config.yaml
num_hidden_layers: 9
hidden_size: 64
num_attention_heads: 2
num_key_value_heads: 2
head_dim: 32
intermediate_size: 320
vocab_size: 4096
hidden_act: "geglu"
norm: "rmsnorm"
norm_place: "pre"
norm_eps: 1e-06
positions: "rope"
rope_theta: 10000.0
rope_fraction: 1.0
qk_norm: false
attn_scale: 0.177
bias: "none"
tie_word_embeddings: true
parallel_block: false
init: "normal"
init_std_qkv: 0.0531
init_std_o: 0.0125
init_std_up: 0.0531
init_std_down: 0.0056
optimizer: "muon_variant"
learning_rate: 0.00968
lr_mult_up: 0.779
beta1: 0.93
lr_head: 0.012
max_grad_norm: 1.0
warmup_steps: 200
schedule: "cos"
final_lr_fraction: 0.03
batch_tokens: 16384
max_seq_len: 256
doc_mask: true
train_tokens: 126300000
max_steps: 7709
dataset: "wikipedia_en"
Each number is 200 + 40 x the weight over its row's rms, rounded and kept within 0 to 999. Layers, rows and columns count from 0. The size before them is the row's rms in percent of the matrix's.

# layer 6 attention output (transposed), 64x64, rms 0.233, rows 14-36, columns 0-63
111,199,177,194,230,239,154,227,232,201,185,239,181,162,164,175,250,284,187,266,129,214,136,190,250,215,200,215,258,141,218,254,176,201,174,122,227,132,267,221,166,207,153,264,250,249,142,166,210,230,264,216,188,251,237,149,146,185,172,218,165,183,231,184,207
120,231,241,208,250,265,222,221,328,189,227,233,193,164,235,203,160,206,173,99,279,221,210,191,249,263,215,243,183,129,178,196,205,234,203,241,267,209,229,117,262,239,167,253,200,207,175,172,179,229,188,238,169,184,215,188,174,218,203,184,250,231,199,157,185
114,239,201,291,203,266,231,208,195,208,197,214,287,188,213,229,201,205,225,214,215,261,220,199,202,198,159,191,234,235,131,270,220,239,214,173,232,270,276,167,169,151,245,208,200,184,240,243,188,166,195,245,161,186,240,317,100,175,237,208,198,165,185,180,188
111,248,171,207,195,165,158,184,210,237,193,272,177,254,156,144,184,192,244,245,171,170,152,197,209,248,209,222,151,186,193,246,160,179,153,233,191,193,206,137,238,252,230,219,155,174,159,261,287,257,159,152,243,211,155,224,155,213,109,244,191,171,222,158,282
105,182,181,200,210,255,214,185,236,116,202,229,151,167,195,196,216,233,198,204,214,189,172,246,199,202,225,238,176,177,188,162,76,196,229,173,191,216,239,167,128,203,171,116,202,223,194,235,178,219,273,288,174,249,176,205,173,293,297,187,150,220,210,243,205
101,224,185,206,249,249,175,302,239,176,292,158,221,186,171,222,235,249,207,117,122,197,223,207,211,265,214,206,158,275,199,183,221,192,185,170,171,176,247,165,160,175,171,176,210,173,252,224,204,204,242,154,188,239,228,230,216,129,173,150,134,190,204,117,179
121,256,214,173,173,144,170,187,208,180,159,246,145,230,194,228,220,188,175,200,189,141,206,151,230,181,174,205,159,215,131,87,280,258,118,185,236,148,197,239,185,199,243,144,183,159,164,197,201,228,208,160,241,201,259,199,229,150,213,280,156,201,221,213,270
098,260,132,177,221,204,202,135,154,171,233,213,181,167,181,277,249,188,204,237,163,123,210,172,247,242,142,131,170,172,193,137,200,104,247,193,243,165,162,183,203,224,218,276,170,115,230,183,201,205,175,200,220,173,212,203,227,164,262,179,171,231,172,248,241
098,164,178,192,272,278,159,187,152,143,245,219,218,206,187,208,176,199,164,230,273,118,224,118,180,213,271,156,140,215,163,194,213,202,187,207,189,194,200,127,180,205,149,232,183,278,166,156,204,176,218,243,204,165,149,160,197,138,117,189,194,263,191,186,162
098,205,124,141,213,172,213,258,157,256,244,188,150,233,155,212,171,178,201,223,118,179,258,236,103,138,233,216,219,215,159,257,194,211,256,180,187,259,279,161,177,160,111,249,146,182,207,206,214,245,168,197,175,170,248,205,202,228,241,222,211,205,224,197,182
123,186,190,174,160,276,182,133,175,170,160,180,236,163,122,232,232,235,251,185,195,206,225,122,249,185,205,206,310,222,224,169,148,210,223,173,230,227,219,204,151,206,249,158,138,250,228,186,113,244,180,205,209,175,201,220,221,259,169,262,239,242,263,208,202
118,240,122,196,232,145,134,187,177,184,182,210,196,225,177,221,288,202,173,144,220,218,228,204,192,204,175,169,107,229,261,165,254,209,119,184,219,195,258,229,210,192,175,172,256,170,193,227,184,98,194,151,286,197,181,218,212,267,213,149,192,238,249,222,218
104,228,235,246,239,180,245,221,168,199,204,152,244,177,112,202,193,147,181,272,237,99,198,171,202,81,214,254,246,150,201,204,201,184,169,224,169,163,114,194,195,157,261,197,193,161,202,182,203,142,215,193,149,246,155,246,202,215,193,229,181,205,211,240,252
110,231,248,217,172,153,207,192,174,184,208,167,271,211,221,218,159,207,234,189,160,242,203,218,202,42,231,172,164,178,252,158,220,241,223,289,153,275,195,192,182,185,212,297,148,183,160,171,231,177,201,211,154,185,163,253,207,226,248,170,220,240,204,190,203
110,232,114,240,191,196,152,190,268,234,251,240,204,238,126,259,289,216,183,245,236,213,211,192,128,165,252,165,204,197,189,237,196,224,188,217,178,233,192,258,197,131,205,180,216,242,192,219,197,216,245,195,228,269,311,248,193,198,180,227,264,179,141,191,205
104,187,205,250,279,188,198,125,172,240,233,182,176,164,190,226,173,223,191,182,178,238,285,219,189,97,170,205,126,257,239,211,174,164,137,246,198,149,197,139,238,182,184,117,167,193,195,220,307,185,170,177,205,187,187,230,153,212,197,152,206,236,158,234,201
101,294,203,196,222,223,197,217,131,219,217,178,196,176,246,244,198,196,244,270,242,165,184,151,198,147,189,200,280,297,166,179,229,192,106,223,273,231,240,190,225,180,204,148,187,177,189,258,174,152,226,224,171,281,212,154,182,201,224,205,256,178,190,176,259
115,221,171,134,178,198,167,206,208,246,130,167,211,149,229,192,232,193,253,218,263,274,182,183,186,193,264,172,300,261,182,205,192,202,144,274,226,212,212,243,101,140,175,269,177,209,193,134,235,176,220,193,191,203,172,184,169,214,197,193,123,204,151,186,239
089,160,187,189,189,180,161,186,170,216,178,235,213,201,178,242,288,247,185,156,174,135,186,147,165,197,199,202,130,251,163,251,300,219,156,160,235,192,226,224,162,125,252,88,238,161,234,212,177,164,240,166,207,197,227,222,186,170,149,226,217,138,239,192,163
070,263,165,193,146,216,178,241,124,152,248,181,178,186,226,201,216,157,117,248,197,205,208,204,193,149,243,88,270,211,195,193,210,256,206,192,196,195,198,237,213,117,162,263,164,111,230,200,278,159,179,220,169,152,160,230,212,197,214,185,213,156,187,232,222
089,204,172,200,220,176,179,247,222,229,219,224,210,215,190,256,266,166,180,280,235,204,236,235,123,223,231,199,275,185,254,195,178,277,208,236,166,176,278,233,239,211,222,85,181,161,239,208,263,209,162,171,285,209,179,189,224,209,121,217,219,221,221,166,220
077,195,119,178,190,184,222,124,141,221,126,229,150,286,158,148,232,155,224,204,225,246,199,214,265,204,86,209,118,206,222,177,181,178,211,201,237,162,147,209,214,217,151,206,158,194,198,140,162,261,273,224,197,197,215,165,232,215,174,199,192,167,230,203,228
075,180,177,117,177,172,204,209,195,143,136,180,192,118,236,223,247,203,236,200,147,229,126,263,220,237,182,174,177,179,260,109,137,197,163,168,232,216,195,219,193,228,160,191,241,173,173,200,145,253,226,246,291,171,195,221,178,233,233,173,205,281,243,222,179
# layer 6 attention value, 64x64, rms 0.265, rows 15-36, columns 0-63
122,242,202,180,236,304,268,217,235,187,283,202,275,209,251,182,197,230,161,163,244,167,242,154,195,242,262,221,188,177,232,157,188,242,236,198,179,194,239,161,250,209,124,182,207,204,195,222,124,190,209,226,252,155,152,214,214,228,189,238,239,206,163,98,179
116,230,211,239,137,251,180,205,216,226,200,163,165,218,156,200,181,153,206,132,154,273,222,134,167,232,236,190,161,198,211,243,201,213,236,244,203,204,201,152,205,282,213,203,260,242,220,240,206,125,160,294,267,225,186,273,209,120,227,238,154,169,244,190,184
098,219,190,143,176,232,178,218,216,233,151,220,265,188,177,198,226,295,239,188,119,185,207,198,233,204,136,269,98,163,176,212,141,194,167,204,222,201,253,152,202,176,199,137,197,168,212,173,265,136,184,121,210,175,180,164,231,244,157,223,221,151,181,142,222
108,214,133,234,202,205,188,256,206,144,243,269,248,183,193,191,223,243,157,180,165,169,264,173,234,184,262,222,255,112,184,206,211,231,201,190,205,197,258,199,220,150,216,183,227,306,261,166,238,224,229,252,183,260,204,175,227,198,272,241,129,261,215,197,173
106,185,223,231,164,149,207,193,274,188,205,212,209,347,205,136,161,206,215,221,174,146,201,165,156,230,198,146,203,258,224,244,172,193,211,191,203,136,193,258,246,173,125,231,244,180,295,195,191,204,207,245,193,257,158,198,206,140,204,204,180,189,142,154,199
113,173,182,282,229,171,192,164,131,190,217,263,147,216,142,192,227,192,226,217,238,193,167,261,227,220,246,180,187,224,190,172,152,266,170,133,240,169,132,164,195,163,197,184,138,123,166,265,261,161,177,165,207,195,144,169,214,226,200,257,152,243,132,228,221
094,264,183,160,237,174,174,146,204,185,259,192,143,143,245,230,219,164,227,144,106,128,162,222,224,224,229,199,198,222,168,158,150,174,141,226,182,144,169,164,271,206,195,169,187,226,168,222,181,261,189,169,242,247,191,216,218,183,210,134,142,174,150,289,213
094,156,223,212,220,155,145,130,246,188,172,231,185,213,255,190,187,233,239,216,194,197,313,172,171,254,273,139,228,226,204,196,193,232,240,234,161,250,198,247,242,229,181,182,150,202,122,175,170,154,150,218,195,210,235,107,220,189,181,148,238,160,133,233,202
093,130,214,191,188,186,234,234,219,181,206,150,163,185,115,205,185,159,188,176,237,174,222,243,175,181,132,124,198,153,153,246,199,218,148,208,175,143,180,215,260,175,232,169,241,208,189,131,226,150,128,222,151,180,240,280,244,241,263,206,245,126,237,181,224
117,240,155,186,199,200,141,67,243,193,201,186,183,168,149,110,164,126,188,198,237,194,218,160,211,229,234,279,237,181,277,226,233,204,138,176,222,224,202,195,151,261,269,180,186,218,260,196,183,177,181,221,230,198,189,168,193,237,214,187,225,238,266,196,248
119,168,87,142,256,172,165,228,220,201,221,233,173,193,205,232,243,255,239,264,253,254,267,238,203,195,172,127,200,272,227,157,221,254,174,185,222,121,194,184,176,232,157,217,198,163,215,206,227,245,258,183,276,210,183,270,205,196,187,190,206,179,221,257,230
108,292,202,210,227,242,208,175,170,268,206,141,193,204,133,245,219,213,207,211,142,186,218,218,163,164,248,158,156,231,189,146,184,167,213,262,236,206,134,275,186,206,233,192,125,209,193,158,214,197,148,174,142,249,148,126,161,117,256,197,188,182,195,197,154
104,166,174,203,175,226,259,210,177,206,205,165,227,174,195,196,158,162,135,195,175,283,206,249,219,111,226,117,163,177,163,180,296,211,213,280,224,175,240,197,197,211,229,226,118,189,251,162,157,114,194,139,216,172,224,274,186,211,206,176,190,147,205,194,193
109,123,147,188,212,206,223,165,241,178,228,168,181,128,137,225,172,221,202,219,178,188,193,110,213,232,280,221,202,231,257,222,244,156,183,224,156,166,143,240,188,206,231,177,223,201,218,195,295,261,163,227,206,229,239,249,184,157,199,313,221,206,142,208,170
104,188,117,195,240,229,223,258,241,159,174,166,154,183,228,211,209,244,182,198,192,300,134,244,113,137,209,179,219,215,260,205,178,241,180,211,260,205,211,171,157,177,186,227,139,225,157,200,174,165,203,176,273,201,253,159,218,159,247,182,121,134,161,206,205
104,225,158,252,217,212,171,236,214,185,202,202,196,218,136,247,139,109,248,178,240,216,190,204,188,216,163,129,181,257,211,133,208,179,151,240,168,215,232,218,165,199,248,150,224,180,198,217,222,170,149,148,254,238,158,238,108,226,223,260,109,216,136,227,176
116,216,210,195,120,184,186,225,194,164,166,219,136,155,213,210,237,183,239,236,209,224,170,134,231,159,233,190,215,294,172,204,288,236,178,181,138,172,272,276,204,220,219,182,262,158,215,121,221,192,164,208,212,130,187,199,161,209,224,260,203,226,187,236,287
097,160,210,205,92,199,327,222,169,185,166,166,204,242,301,142,134,262,195,209,192,171,184,166,148,171,210,264,194,154,195,256,236,208,257,213,176,206,223,245,167,170,214,192,165,236,200,180,220,225,202,202,157,252,196,111,177,168,185,173,189,185,204,206,180
086,175,280,212,218,253,251,209,207,224,196,150,220,201,242,258,221,223,159,236,158,218,189,234,289,181,272,240,251,232,144,201,222,163,195,160,331,170,184,163,194,206,266,186,202,204,228,221,120,189,211,205,195,198,218,197,202,258,199,248,256,122,188,178,209
094,218,226,242,192,187,200,208,255,195,178,110,230,212,225,259,194,226,192,192,193,267,219,177,129,187,251,231,213,155,261,228,163,188,292,255,197,266,134,123,254,156,255,250,187,180,250,215,141,243,222,165,166,200,177,190,213,154,253,264,219,179,188,213,186
078,218,234,240,156,230,171,229,239,181,273,230,155,253,279,195,154,191,267,209,258,161,266,206,176,211,196,122,236,231,218,163,214,162,170,294,231,211,168,219,228,223,203,135,167,201,219,228,231,200,163,254,225,274,165,248,162,253,222,248,135,197,185,175,220
082,135,140,159,139,185,215,168,297,228,168,226,245,167,217,191,197,193,196,149,151,174,182,224,151,200,193,142,173,235,176,179,181,120,161,271,232,206,199,227,265,242,194,164,114,220,204,252,194,224,143,168,183,212,165,205,125,183,256,259,185,173,177,152,234
# layer 6 attention query, 64x64, rms 0.172, rows 32-63, columns 0-63
057,195,221,158,162,146,208,275,173,185,245,231,188,178,200,229,201,182,143,247,142,232,151,128,219,250,239,125,241,180,224,206,216,204,227,199,168,205,166,242,188,147,204,185,272,184,181,246,200,125,179,183,207,156,129,241,219,265,247,260,187,96,220,179,175
066,221,173,241,237,121,235,195,234,276,192,205,204,231,180,167,116,203,235,222,252,265,253,206,126,172,254,178,216,233,117,240,207,228,204,191,160,184,133,174,216,202,218,215,168,150,159,180,245,246,228,151,210,212,270,153,187,226,244,147,264,224,238,209,247
085,210,240,267,180,152,260,220,178,247,223,204,150,189,183,133,206,246,209,153,229,218,225,223,161,132,205,178,210,201,146,196,298,182,154,204,229,170,163,186,235,196,219,181,143,131,214,165,197,180,217,149,186,284,240,159,177,183,172,159,216,220,173,232,327
049,199,217,90,204,213,254,186,183,223,259,115,196,199,242,212,201,251,238,234,176,161,230,231,242,308,230,164,144,219,191,112,176,179,255,212,201,168,158,243,194,185,219,191,191,240,276,187,172,201,212,186,143,234,212,142,185,197,223,126,219,244,191,165,232
076,242,175,208,173,194,198,177,209,133,141,185,208,277,301,175,135,143,240,200,187,179,221,195,224,156,196,216,200,169,196,221,156,131,160,173,236,154,159,162,214,263,213,197,188,148,212,251,233,213,171,257,190,134,209,175,171,166,228,276,140,161,142,264,156
088,112,195,234,182,160,264,185,213,242,226,183,114,243,150,113,246,213,263,174,185,214,163,249,148,168,182,157,218,139,224,220,249,200,221,189,141,169,187,198,172,144,206,118,213,243,180,171,181,197,149,142,193,277,233,174,154,206,198,187,231,240,204,184,246
097,165,231,227,220,225,235,217,222,266,228,206,198,154,121,228,263,230,213,160,171,199,220,225,164,232,212,182,262,151,193,188,226,217,214,207,240,171,250,230,233,218,189,125,162,233,161,161,171,187,229,150,248,222,258,221,217,249,141,110,283,258,231,206,291
084,240,198,216,211,229,114,243,82,215,210,188,274,225,238,244,185,217,103,266,190,181,198,188,267,208,222,191,174,233,195,168,217,198,141,206,211,163,165,235,190,228,169,275,221,133,176,251,247,173,196,150,190,205,176,237,182,180,229,188,141,161,241,166,142
097,225,76,212,228,234,175,170,215,176,234,230,220,195,246,259,200,212,203,256,247,199,238,189,209,222,190,221,126,291,216,284,208,201,191,176,201,209,170,194,178,130,247,290,260,218,203,211,224,210,215,202,186,232,153,251,244,184,222,196,117,174,192,145,148
084,188,215,176,184,189,255,119,230,155,154,221,186,174,265,169,189,206,293,222,207,203,225,229,165,250,190,180,236,189,171,102,221,115,235,198,191,187,197,196,167,270,252,221,228,228,258,218,174,228,208,231,181,155,120,159,240,178,183,232,198,197,117,242,132
087,233,189,183,217,196,189,230,220,163,183,126,216,231,306,175,189,175,154,193,219,183,190,146,212,208,188,118,184,221,167,220,239,225,214,268,156,206,204,143,118,169,202,342,181,175,196,143,209,187,192,238,168,159,134,202,216,196,196,198,208,180,206,157,114
124,240,216,195,207,177,174,190,158,204,173,208,259,241,257,253,237,194,178,233,192,206,195,165,224,255,232,198,156,179,158,55,232,269,160,226,159,198,222,200,116,215,147,208,197,205,251,219,183,164,201,232,162,176,137,236,191,178,189,269,159,129,152,167,150
103,152,227,296,218,223,186,242,209,218,227,195,206,237,117,202,275,282,195,110,159,203,194,218,207,215,218,171,217,177,237,247,192,276,224,120,244,192,207,211,204,191,126,131,256,187,201,165,177,162,204,169,211,218,222,236,143,208,159,147,230,160,266,211,197
114,218,166,209,252,266,177,168,191,165,197,220,233,208,260,303,229,237,210,251,231,229,172,199,212,210,250,277,167,237,206,154,231,165,142,135,269,138,217,237,180,187,245,248,292,217,243,224,204,172,256,183,222,251,223,268,222,210,157,217,173,170,189,165,215
106,162,241,210,198,218,209,242,177,213,186,129,200,209,163,161,195,227,132,123,159,197,163,197,174,143,220,182,292,175,237,278,139,171,245,194,213,214,194,172,182,228,179,111,174,155,161,143,184,220,259,200,148,235,271,171,186,290,211,156,241,217,226,229,206
103,252,214,268,209,211,161,211,275,197,217,155,194,208,179,192,280,215,174,156,166,236,206,166,242,152,164,219,264,229,209,294,235,251,231,181,244,203,205,159,240,161,199,173,170,171,178,171,204,138,267,190,215,233,288,243,163,229,127,157,225,219,274,175,221
106,158,196,171,212,244,254,166,190,199,206,190,237,130,136,188,176,189,173,190,218,150,202,257,172,176,206,139,120,203,153,201,184,221,196,232,247,233,158,237,123,199,259,241,137,230,221,178,163,258,249,110,203,260,274,254,248,264,208,206,200,155,214,210,182
101,226,217,214,178,166,240,195,154,174,172,172,200,186,157,236,289,220,157,183,152,272,204,185,209,213,222,276,146,258,235,199,244,167,265,160,251,181,218,251,206,125,180,253,256,255,272,187,169,143,230,259,197,181,202,236,266,232,198,206,171,262,199,153,185
125,164,191,189,161,196,264,224,188,144,187,181,240,282,197,190,232,182,188,182,164,245,264,152,200,240,205,153,248,184,206,132,297,234,224,139,248,224,195,167,208,244,163,273,111,221,158,176,202,237,272,230,226,139,250,209,186,186,176,223,229,149,209,218,157
113,172,333,149,167,160,203,273,217,213,217,198,217,255,165,140,281,194,162,151,154,200,155,177,153,231,183,224,228,151,252,271,168,214,243,206,202,239,246,196,220,191,178,199,206,175,245,210,234,120,140,163,177,166,238,160,167,202,182,174,229,211,199,191,258
100,171,179,162,304,205,138,219,153,163,202,212,162,195,219,192,243,171,184,235,147,200,171,137,153,197,177,147,193,208,176,125,211,211,234,162,260,170,229,166,185,180,117,152,183,258,188,129,200,110,225,128,176,244,166,144,246,229,171,216,219,171,180,173,187
105,203,155,234,233,214,189,180,249,180,254,208,185,213,274,157,183,164,209,242,276,230,342,240,176,210,173,185,232,211,199,280,159,216,187,236,213,176,214,206,261,215,308,259,196,203,179,224,261,243,182,196,165,166,213,156,237,213,171,146,217,222,195,201,156
102,212,265,235,182,159,177,202,178,182,169,115,223,139,147,187,183,154,134,204,145,171,230,145,195,184,232,253,254,245,167,239,145,168,139,162,196,208,298,181,216,145,184,213,238,185,289,201,144,179,240,265,207,158,207,179,228,186,217,233,154,204,244,189,165
131,269,231,247,194,246,171,208,90,214,230,167,195,196,241,200,88,144,152,188,188,211,222,264,209,152,256,241,185,118,190,162,230,174,195,248,209,159,242,175,182,251,191,261,220,189,215,225,138,257,219,221,220,232,191,188,237,233,214,209,185,190,259,203,132
101,161,254,241,145,220,190,197,181,219,201,163,202,219,134,222,175,147,230,192,163,292,207,160,181,249,241,215,220,204,170,189,269,158,241,143,239,214,233,273,229,183,163,215,240,279,252,224,115,228,209,212,158,227,213,156,240,212,182,178,212,294,264,235,172
108,206,317,205,273,237,208,183,209,173,143,152,241,197,151,165,188,174,216,189,214,176,144,176,256,179,207,272,153,202,244,210,146,105,160,202,210,225,209,208,267,254,208,175,228,182,242,285,185,223,235,189,260,193,195,142,206,230,211,213,221,229,161,271,181
121,182,177,154,109,195,200,245,176,186,216,225,175,300,180,223,186,156,257,204,114,142,185,217,195,212,223,222,216,205,182,300,163,224,147,192,208,197,212,208,219,212,127,115,161,205,166,183,197,229,199,230,193,194,255,119,143,262,189,166,150,182,207,225,258
107,221,161,226,225,251,254,217,176,194,172,139,156,194,217,172,281,166,135,175,211,157,174,178,241,234,164,245,213,181,173,146,265,92,228,199,232,209,184,183,205,290,224,122,219,199,224,179,119,194,146,228,237,207,184,237,252,229,228,186,170,250,258,213,194
108,195,239,181,190,223,225,190,130,179,214,196,287,191,199,180,178,190,159,195,204,227,221,263,197,232,204,191,206,243,97,194,212,288,264,202,223,179,114,244,237,246,267,206,181,183,250,160,192,192,290,154,156,193,239,237,231,210,206,120,259,179,196,246,222
100,212,130,190,218,166,175,171,146,213,236,202,206,180,226,189,196,228,108,235,156,204,212,274,215,154,170,171,177,199,187,235,257,220,196,222,174,218,187,242,235,161,130,225,213,214,260,220,277,203,197,179,149,250,164,90,241,114,253,226,230,158,250,243,212
115,160,167,216,157,201,141,183,206,160,186,170,239,257,203,154,234,292,163,202,188,157,223,277,253,245,200,222,230,229,216,160,269,224,196,172,237,212,185,309,144,159,143,218,242,213,199,150,223,150,220,166,234,148,195,179,146,156,163,209,186,195,148,212,130
108,229,218,263,294,199,129,212,231,230,180,212,174,165,262,219,215,227,251,232,243,125,165,186,230,271,200,268,119,216,182,208,225,223,125,289,220,193,185,190,223,177,196,245,277,167,185,300,199,201,207,201,183,222,220,232,213,180,188,215,197,147,221,167,213
# layer 6 attention key, 64x64, rms 0.194, rows 32-63, columns 0-63
084,215,174,226,170,286,200,197,133,187,191,165,147,184,188,264,154,212,173,228,118,126,200,205,187,280,181,311,225,207,210,140,230,137,206,183,182,232,177,271,181,267,203,197,165,201,211,210,154,178,242,189,190,198,205,225,232,152,176,177,190,160,116,224,153
074,105,193,183,168,199,152,219,172,227,158,169,222,139,222,179,198,164,314,222,245,152,225,239,210,151,244,258,184,234,149,219,169,226,200,87,235,174,243,200,155,230,159,143,244,191,228,175,190,165,232,223,194,240,245,216,189,149,161,186,185,216,232,215,134
086,184,193,150,244,181,240,223,266,180,225,230,221,223,217,192,260,233,200,234,224,224,190,177,227,136,198,125,193,175,236,307,184,275,206,262,223,136,179,138,167,142,244,237,225,172,198,213,241,267,82,208,217,176,207,220,188,249,167,188,178,201,238,175,214
067,237,214,218,206,114,239,193,259,154,92,188,211,239,252,189,228,222,167,203,158,210,158,164,199,166,205,229,202,131,239,210,152,140,161,199,202,168,308,200,190,199,169,220,214,208,202,169,225,255,137,202,268,135,268,219,153,220,203,264,186,188,203,207,249
067,192,176,161,220,188,170,187,161,275,213,212,235,239,195,202,278,155,188,243,232,190,268,184,222,203,172,217,159,224,237,310,196,286,231,252,169,265,179,181,129,172,229,143,167,134,260,187,268,181,206,240,177,244,209,191,185,198,211,252,166,146,209,196,249
075,160,216,231,224,107,164,182,212,164,186,242,242,157,241,263,195,213,202,231,254,197,197,211,254,117,164,194,215,139,214,198,180,169,210,241,177,129,232,165,189,227,249,259,202,157,193,272,255,263,178,249,214,166,225,185,182,203,155,214,213,171,306,268,183
065,192,179,173,184,196,244,220,259,205,173,225,230,119,279,220,192,189,209,243,156,247,204,174,188,154,198,256,229,204,151,203,270,217,93,196,182,141,208,141,229,211,304,252,189,155,155,224,215,236,163,188,170,183,204,222,179,199,220,162,249,99,205,230,219
104,210,245,201,161,177,189,182,213,200,108,162,129,189,207,208,176,188,252,156,182,211,147,192,171,309,219,209,247,184,199,139,218,211,257,181,174,251,237,275,194,214,160,239,187,265,218,209,139,181,257,148,182,204,250,236,211,219,199,159,271,270,127,216,189
134,181,190,175,169,173,225,222,225,213,133,168,147,198,166,195,189,120,218,144,250,160,206,159,172,259,233,176,179,136,123,158,152,225,262,193,185,233,175,253,249,144,162,210,208,230,214,116,148,165,218,228,127,201,227,157,211,202,195,163,243,267,158,190,270
089,175,129,179,244,246,249,204,219,162,240,250,270,208,237,222,255,175,181,226,160,197,220,194,180,236,220,186,226,207,328,239,146,186,189,158,193,169,223,235,126,220,212,187,285,214,259,258,236,249,171,197,257,196,114,196,223,176,255,218,170,197,203,191,175
139,207,233,177,167,243,205,158,217,219,154,147,173,146,208,193,240,202,295,187,149,199,215,246,179,251,185,216,236,245,239,168,181,222,275,208,237,260,275,237,182,187,178,195,184,278,251,213,151,165,256,130,133,194,198,234,215,236,226,204,256,270,142,218,156
107,229,271,143,221,184,115,251,181,197,173,179,150,192,212,174,253,159,193,195,167,202,179,206,177,232,199,181,200,314,191,240,146,205,191,194,241,261,254,215,123,262,164,211,247,227,235,219,137,198,223,152,176,215,167,202,237,237,227,176,188,290,172,154,138
092,158,209,225,227,228,190,237,162,204,205,162,219,214,244,220,224,229,186,198,215,242,166,173,235,218,199,206,168,281,252,231,154,195,168,217,275,234,238,121,156,195,265,187,236,183,169,250,229,195,139,203,271,169,275,250,168,169,170,190,129,86,157,198,245
143,197,221,190,215,199,181,180,179,273,178,181,131,229,175,140,221,158,279,152,228,148,196,207,151,278,239,133,158,137,175,188,165,218,242,221,210,285,164,254,201,146,225,208,226,251,230,157,179,116,240,224,161,203,234,205,221,231,217,201,212,205,105,221,212
161,223,184,238,224,176,208,174,189,151,241,228,236,187,186,226,163,225,124,261,170,203,191,208,247,104,142,223,255,207,172,240,210,160,221,205,167,128,172,117,209,210,200,231,196,111,168,231,244,264,206,234,196,185,163,232,172,133,202,198,129,196,267,159,139
090,260,238,199,218,207,218,203,206,209,260,182,278,228,223,221,110,202,226,221,125,226,203,174,203,199,227,215,275,216,226,242,211,271,107,180,165,162,164,184,210,186,207,148,172,179,125,183,255,205,204,160,286,195,128,190,135,191,237,184,186,154,266,183,220
111,288,234,142,133,216,198,221,233,218,234,208,128,128,209,157,143,167,202,218,209,203,202,242,120,259,196,184,170,204,210,198,162,173,211,245,231,243,198,219,211,192,251,133,184,240,256,212,162,222,230,104,208,213,194,270,282,243,254,228,230,187,190,166,178
127,198,145,246,271,190,214,295,277,220,129,194,212,189,204,175,143,276,86,197,168,184,146,195,255,164,173,194,207,231,232,220,228,198,245,143,172,245,248,184,193,171,214,182,244,192,150,198,260,226,207,137,222,234,226,205,214,208,158,144,163,165,227,220,192
086,197,267,229,169,186,249,130,248,116,284,195,267,220,190,209,193,251,210,183,216,223,238,220,206,199,223,213,145,165,290,166,200,188,240,277,134,115,239,198,187,221,186,258,230,147,205,243,197,140,205,187,225,168,166,161,217,132,216,168,182,227,181,218,181
112,256,161,205,154,182,220,210,256,250,207,279,222,123,218,186,248,177,211,193,204,274,151,232,211,215,204,171,181,277,195,180,202,190,194,210,227,147,223,180,216,229,178,363,264,119,244,179,223,217,141,199,189,243,173,203,180,200,201,160,192,201,173,201,177
097,131,193,217,221,150,260,217,148,152,219,189,202,93,180,237,230,110,264,260,148,187,225,216,211,191,171,142,171,212,147,230,194,238,193,240,201,134,201,196,176,197,226,182,118,168,229,102,174,186,179,240,194,220,198,106,209,209,239,202,227,188,193,193,185
101,136,85,192,235,239,204,234,229,189,85,195,197,218,205,163,186,235,222,125,215,169,283,174,156,223,202,191,155,197,190,198,208,211,198,167,210,201,167,158,252,219,253,232,206,242,206,151,240,178,195,204,210,179,232,314,191,128,140,170,165,193,223,219,211
094,247,186,168,216,195,98,217,208,187,188,237,241,219,118,140,232,189,281,223,131,208,251,270,164,185,241,188,221,191,200,174,181,177,206,198,120,221,169,206,160,212,184,239,133,209,232,202,178,210,265,178,186,167,202,279,219,239,243,213,219,125,158,201,278
106,220,181,185,104,169,185,215,192,147,154,179,105,185,175,198,146,191,264,161,275,241,198,219,292,221,164,158,237,113,185,152,207,186,298,200,169,204,176,189,197,136,198,193,168,191,171,200,141,214,212,237,155,187,199,216,237,188,245,256,225,202,172,170,239
098,222,186,185,190,145,148,273,167,267,172,221,268,179,218,195,151,170,190,242,198,256,217,264,141,224,225,166,212,89,195,160,181,165,206,209,183,207,148,191,190,145,286,281,226,185,204,188,181,274,150,225,192,126,162,216,241,188,241,217,176,184,225,165,194
091,247,177,211,208,266,178,235,185,164,266,128,208,223,240,199,242,170,265,205,192,225,136,145,162,196,234,157,192,228,236,140,254,168,218,161,180,228,182,182,248,154,248,215,130,227,202,232,176,264,206,223,212,187,192,242,164,109,120,188,212,125,136,217,204
111,161,175,174,178,170,153,199,197,209,193,226,182,199,218,272,282,199,195,241,193,196,244,208,146,185,132,219,235,210,214,194,183,239,112,210,205,193,164,138,151,173,249,284,184,149,185,253,244,252,213,122,311,220,202,196,229,223,138,200,182,176,183,158,138
094,209,187,187,139,252,209,158,151,167,234,177,198,206,184,265,190,136,144,204,142,203,270,203,221,156,220,212,313,139,224,195,206,276,205,241,155,230,181,176,174,214,259,247,265,209,229,251,185,210,203,218,117,232,130,236,215,244,206,235,240,175,232,169,217
096,231,229,204,153,195,75,188,193,172,143,199,231,188,167,164,175,119,164,192,205,232,232,183,189,180,168,103,177,228,208,172,169,151,200,187,248,175,159,187,214,317,258,203,203,210,92,233,171,213,196,160,210,208,171,168,211,196,236,260,182,218,227,217,165
096,153,192,115,201,158,139,193,207,243,88,196,173,152,146,160,202,283,248,176,195,173,173,163,204,162,205,141,228,258,186,176,202,175,211,236,103,214,200,183,191,163,250,161,240,238,245,203,187,216,213,181,210,236,232,133,188,225,134,217,251,245,221,217,164
108,122,167,268,141,213,182,160,234,211,263,235,268,235,169,162,220,208,179,162,209,197,165,211,163,110,194,208,139,186,264,247,193,209,213,142,239,190,245,223,223,215,151,177,224,230,238,177,229,139,206,206,140,238,268,146,138,222,265,246,220,240,178,226,173
131,189,134,229,241,186,233,215,180,216,186,176,214,200,190,187,184,235,188,150,268,214,103,188,230,219,104,169,208,204,134,232,210,252,219,200,208,183,186,200,254,76,231,138,211,234,154,222,143,136,190,205,180,253,271,199,252,176,186,136,217,232,212,211,235